Each number is 128 + 24 x the weight over its row's rms, rounded and kept within 0 to 255. Layers, rows and columns count from 0. Numbers have three digits each. The size before them is the row's rms in percent of the matrix's.

# up: layer 3 MLP up, 256x64, rms 0.259, rows 212-255, columns 0-63
# down: layer 3 MLP down (transposed), 256x64, rms 0.123, rows 212-255, columns 0-63
up212 068:138121104121122151086107132139125111151078056130108105136128119100095122113146179136133157130140161187100147134137133116130131117129116099139138154117157131103128120190137134136109139163147167
down212 061:122137130128105117113166141121113086143158165132136160120120145159139123105119104124122130137104153126125144170157124164115114110140113180088089143085092112140076166097139157149117118132129072
up213 090:107139105083100103131126101118147131125161111163122150138128154111110152118092093092134146138089140179118081124139087171139121124135125109141076133139107166143126117150117149149166131164117164
down213 094:130079059126099148143152133146140122164116097172141140140086110146115121130161093084159157165108144137103139146137091127136112126118086145088114132125149123144129094136151155142122109125158121
up214 097:104131161119115079146137120167155153135138147106082109124152172103120112163120149143124127119112153187107126117111108135147113090119143089117131118136127154085152101168163125156107110117088144
down214 092:137069135118154128114129127151110142100146140122120174142106131108165140135116130163122145156128093098120146111165085134201094095102124126131128121125120103132129144195114121097116152098117129
up215 105:105135150109084104121151106119134110131107119108117104111137162098167116118117080074115118157168123170107135180168149156116122133106148118143117111154145124090104173096164124143125139122132118
down215 100:117099122134135144134108171124123151116131161118145155077147139127135150114115101114103122107156066130170133136114097132140089112160140144178110111157071112158113107181112113138149131134143145
up216 094:128130117122115129154114127127101112124115156170134156093140108121168122110122066134184120104105134115180124153121166145124146140139116098144169094150112168108132089106108107119142172139118097
down216 088:185151129115149134086169123161152098092100103123091136128131168121113122156120120130110143131131136100135092101112117122184127140124118162150138132127117088167059132155138148128126101132143115
up217 096:112110185143137111176138137137126116130158110072074126148121114124124072149136156139160118151141139148139135093113123145163104151140143113115125116168112110122075102131111161105117163120125153
down217 095:114123090148087172160144108117113122144082109141106129127143116127117149117134091119131137105147152156169150115118137099123103200107136126167168151098153104137155094150166110115123124100119120
up218 090:129112129145119168206105142149133080166114116128136105136105118137118153105090128146138107115156162111168070148134104085136108148108151115115130125152119162132126134090134132154146150104150124
down218 083:129181140089112137133143122146165167129099120151136154076118129114143131097143148119121062128122109156120147130121150143153107114168118133084114108121140163110140170138100146148071112120137117
up219 093:118143142128117086162137164149143144138098119122087149116101123125128071137163085161133132165119146142138130103174129084135098124154110122134129101144155123094142136150115122134098101135198136
down219 081:177162110098109133111093149116092102107140127150151122113113160098125119124146152126152148139134133162152082116104163059100139107127140138126135161101148107167135095117140157153151151130115097
up220 105:163105139077149092101125108158102145110127145125103113180166122119138142095110099109077136152157126136149098124134156139117113089114087138141103131152153161111147156139147139119166130137092152
down220 112:145134090141093097112108146149112095141128116110150085105114190180143122144151124085139112125092126146146126120107114125114111142103143158177104132160177134133106094120126121140150098161115113
up221 098:139131165108124114149111109158132127102107116124117178118152154136161095128163105111155156099130134129100114058126178118133133152107142102126106137126121099092108139103182142145134121168093145
down221 096:151127127124160111117127135154073082146110108083102130129169145146093101053113123140089132146136135128130112126156119106168127116118137116117163120134134138153161158128109150115174125118160156
up222 085:139158100122120109108125122139117144163152094100163129149128121124121107126116174059118130163111129132131140164184121110105126181099103163116147103128130120066140118123113141128141156125134091
down222 068:097138134137101177153179124111096114143110135141121093141099164079116110154121085131120127117170135139149145124138134140107104106169105085139118143160104156132134136127174134125079109127149157
up223 096:093137150097111104156124108102140124135136187069118141157138137150137115125150145177086124123096125156112125127185111137097111169128156139145106140140106119124127078122134140155139125120085149
down223 087:103079105106129138136156160160113121153145114126108133097123130119112105131138147174135201120139152166167152133094099119132104142156075169124108102136116125117119085128141109132132124139104160
up224 057:162142129145156110135142151143148180092112056087096156115123099078139166146156114148158121115146129176111156144110159138128122130147134113133106138130149121095106111130102148145118137112143154
down224 073:163145140092157118155121146174113135152089107115128131090148118074122125166164116116111125153173093154137118142123106105116103141128137091120160155144123164093136110115132172123107142118115174
up225 102:098111146134119114107097072133113169147101159150134113118130125088141159141162074145136107134144133162106105187091122120120168109166146144152140112109119138112130120100107114157129118109156160
down225 107:156109113123136163140109134122114123045109157149127109151142110125132124127137188095092146144114107165135178100124128131150110096119103108120150164097132118169105142122146111100149126162120136
up226 101:112124154130152148133085102117142133089129105137074119094118160145112165118154141125129084152122105110124135062137152143147109155122174111133102118180126123165137118124132079123148124151136156
down226 112:128119113145109145142143108098086103120100105144129131093172116113131079162123132114130103134123116139149157113144113105158176121130059143157157127137141149105161165160171085142112141123124131
up227 092:130083151149162159150143125133124132114120111109137068120146104132133099149154106122114115145153140165061132157130131090137087111092128159137112122145137128134159121132143160088075135150155113
down227 096:118153128156120108118142152104162126158142107154108144117155174150132165110119157140141134090143111121126095106116105126091142131165121125086164153114108086147079143175120087146146088112111126
up228 100:106176106151109096119115113140127127130118105131066174140087078125166135133115114098156130140161126123140144204099139127133116151092138105129139105135117125119136141174158108148148139130133112
down228 090:190164143122114110128124100108135097132139192141110156145151083155127123126131150118158090104099112128089130167146131128120145133112145108157102127063103137150120109116113152137155120129162135
up229 107:135111151113120149136127141105139157144094122127108126127136120133118131098110162129135119066122103126088130132162159146125114124152164146114096128129134180163076076119146158167134114142164076
down229 096:115120091105148117189094108120149106081160112116121139136169142181110147127099156113118133168098120150145135114142112122115163179163104145145091131114131133125135144101136142108129102090147151
up230 105:146076158165136107164140109103129082107120130134114169137152080107144135140120148089093137163149117159173104121130118107112130145127104085112134141109099149105127121118113150123121151137134189
down230 098:101143140116108134128084148099115137122145129140141185118068111146154106155141143101117153128136118113112174127127143144152155158143143152136132073129096133125147102149129106070163125116080112
up231 099:117119127122153099136099108108121141125116181149110143109149148144118137114138148131161088143076104127076100133137099082109118119152145136191131118173137158178098154131105121145102125130137132
down231 106:105110147119146142094168173122146120123122134111124112122131093090126101167126127112093135131153131104118121151098115154086124099118150096164091093198158149117126101125132165113154128145162133
up232 106:134142160136102112138092121112148170141141134129111137149097142126111150150111104119099117109104193090075085128128150136128117160133194142138111122087131121107108152095147151156113146146116145
down232 089:071119169106122124111149100169112083158079139115129161169113133110107130118096145095128106162169132137090104130150145134156153102157118159123141137120122121113093112126142128126153122138179128
up233 101:129107141127137110138106142098070130063129159079126124143136097100181148168134116129128133120146160111119122158103127132178130123132100147144182091160132097109123124121117129118143126110162140
down233 127:149150125127109129186134148113061117106129117132125098173135134120110128114124111122164126138138193168145151137102110136111168146125114126165111132088134110137133102115146117076146097122145164
up234 100:116120150132165076102140154127131117116166131158114118133149122092106126151158106109112154134147119189116108158133065095151088146126120137138141122123097137114116152150100184096126131115160131
down234 103:124133126120129148161104118102116186123113142116162126110144104166164101107151092126090139087153113102157112120107144142156149165097161125127086130156141119070143124152137096141143114113116162
up235 106:123101115129100113154126140110161133122127128152139132101133078136105128147175145146134124143121096136112113175199130097132112104157102129133106096088126112152137119127115199131118121104169152
down235 109:123146153123135167093157139134133097113139091131116116090112113126125140152133150127107109061127119150134136146135122135125192173130116145167115155128178112102100159157111119142149121135081095
up236 089:114122179141157084160099121127105133121148096156103101094149097160109164142124156127122165135131135167134131125125077099074103135090122126133109130121105147147138145101177120140151116153151120
down236 091:111118111116094140123119125146148132122150108167134174135130148116125139084110166152112107071108140122108102084116148142080079126144121112071145127141147121134120131176156162125153163144144134
up237 099:115111131150134111119072117134190176150161109133123141107146107134103156120131108117117114138120113127132103123158108116168078139082133113154176122112127147125107153108090163156116130177117138
down237 103:115164096129141092110172159140143101116134119107144066100127131157157127122134118138161112131173112146151089138140138101105158084153103111114130126155143115116176094123102179107119143122124128
up238 100:139128118087095094129128122166078131129122122138150117116124128195124112133131099160126142102161133114153089120122127171103119164152108104099094129156101172115120119132116176153168121108119148
down238 101:093109108158189136113163126102102114114101127106117142151142132115156144084148090090112158162141108129125157142107139164160103133154072139094130179125134135137092127154147134124140132121133108
up239 111:145130167127080123139113158134127127140139095110124121133135091122144115070128143096115148160127131132138111094151148102149097130141104152125141112121151126135096104124197176158088172091136131
down239 100:088133118124140168112134119128090139125064129137156124079153142166092120143115144142109117084119128157149182108118117116192139108119118093137161132166125102145148132114098126112129125153136131
up240 097:148063162155153117139116141147125163138148114125136171159102116087161124088142123119120176090136119145095090118157152126095103127147103120135134119112117180118133119151108158136110089128122125
down240 091:105157102138137093120167122124176094157087139135116116146139111152127120140114144132110095166152131122138146091119076129111124155139116093159130142131120095184147123175134109080099152109136112
up241 099:129106119125140098139086152128144111112126151124140155157114134102163087156092113104158137147149125117158090124113175129177137112099111133137127102165150142082123158113089097096154148094128148
down241 102:140164074142121165103176127155124134101136119154159110098136132150147095104121147170111123137145129111123150114133111102113155136124102139094113153110080143121145147176163096124114160134083101
up242 118:176128159121083137159092122173131136099142176153115147134163135138140120104154116118124104107085179135111113153141138116133097122101116178128118135094116116089148175102155130102123127118128121
down242 130:161132119119130131123143152149120136126103183130153097158139116132131170124078125118087102121160106129122068122139107109140135147110115133143089124150131153110165180118128069133145140088125154
up243 090:129180106151101107114121132124166126069108135126153112115147195127148135113101153141085145180130107125130120146129107121114072136139139154118094111164154100105148119144146114102131115116128156
down243 092:177099129158084110135177118158154125115120137154108165117126136127086115105167150179125141108100109126101165116124151127146131144114127172137142112095129114130101152095115150124122094143087092
up244 090:136128123094157105096160073115111112151094124124132093122153137122178183124132161107157131114128127118125120145106114178129149143107158166142125140137095143146156065125104148134114121116143097
down244 087:123105123112195119161112121098091140140145110105165159145113152132143142124142152174098147118120144139119123114137138129155105153131093123092152141065127171109132109116126126127097091144120076
up245 111:105090174123151165158113077132086184079102128136121158114160136144096108128105138135072172106143126113139126114130141081145125116163127143116127148135108139133143120153163124124128113129112138
down245 091:152110105089115119105141161136131125121126102082131138189152063093150089135122105133140136173144132119165129169111133155134126092117117129103158115148161142118136121081109149102127153134113126
up246 100:163133132115141123097120127139088137089097114149140171092104113111129102165134116110133114137136135123137125142148113122198121142126093176104167120111145138070130129158107111091098102118152156
down246 098:119105145117114134136107136111127098120108138081111153188142125123139124105116164116122132121104169090122081105112103128112177136148150134124120175157182160099106149173096124127148149125117142
up247 103:138113179119104114130134140130124153130136157111143167145164120151163152117158059139141116097148117089087083150170111127097136103119105142147148086173134125117114146144094117124136125111125116
down247 117:185151144091127158138151119138154118110124130101119130124125122144126113134130116105156128068144128174101128136085129172139120153124127180173092128103146151096103111083119123099144129120136088
up248 093:151141124131147096139079127136116175113150119127103160112122172098123157136152112134169127102120127148120135142148125151134095128127133140133125140136165074120114127095075175181098116087137103
down248 105:132123135085140110099116121147137070154112126124144097117109054150137108113108174069134113122138148105106147164135142147134158118081159144140126135135128122128166127122141152141150167159122127
up249 100:102109156114161118147104098114162114105106124113106091103151137144144131114119134134096205177115132175090129115154139113135131155121162142120145130154121098109123133116110156169129143107084103
down249 100:106150153142083136115140159165139155106120136103150103149102103109110092126128150081155167074147139102117143149102160105127170174141108132153182110095109140128126127131120113114136139108127109
up250 096:149139102181108159170079120133131150146134151145176112105152115142080119121138144140123108122130119090108088155189120103134089117120132109125074110134106148124138118128140162119113152125113105
down250 098:158124114117122138156135151181110121109102138114127117150108129114073115134133135158069059172091129170129173141140113140131119140144122091132126114112161152125098150142118141121113109122107162
up251 101:125101111150117133141121174167171091115137133136119136136148094127149133144120169100175054103143103117099111114150120096118132119124141108124125156100114109116152110150119120130135144130109201
down251 106:129145096173113143129122117131092123130178139124133104110155142115153146146119124131096103138144125149159080079131148148133107168131132075136128137136090122136071186140148127119143110119082119
up252 091:104161147115113078151119144124134109130142135151124138084122156140116089123142142125127135132201094143127116125140083133148063100118154100155098170120088169126138140111117153127125120146121143
down252 092:111124129138118155137179137119096080087150118101156129137120150164113127146112112153108165136111111086145100133149103148168126131111131140150124167152071182168098115122131103096124130121120123
up253 105:106122093145134119130080135088110125104113113124145118126131133113154201160142118098128112110138124145136112089179109143157144167108132148106143120160158172137153081141129079133124100140117125
down253 104:107156143133116138144124156124127141109119149101141121126112126199159151144117136099083146140118130113132134134091166129155077147125084079138104178100114076121105126117158128122140110137160138
up254 093:127112144088053120159160164122143127114104072124114141134089158162122147127160122106108153148181140106105124122174117123137107141136112095146122134093145131121138116097113131128142120171137141
down254 088:101112141117145119145103104158161188138115117104134137120148150144167113108132140103083147151126099130105125073131183139100129134092120164165109144120094121141079149125145106138131139132119166
up255 108:166119128141089130170113151131122127125160122108129099130127107131112143132181128142144106127106112162089133132109143125090089130130163127177125120134130132147112080073119174183127136152140091
down255 106:140162114124137140126156141123141147094114134115135232138168109107117111116105100149077177100097103107127146143101105116136155123128126144119102105139116147114157122128134100146142129135117161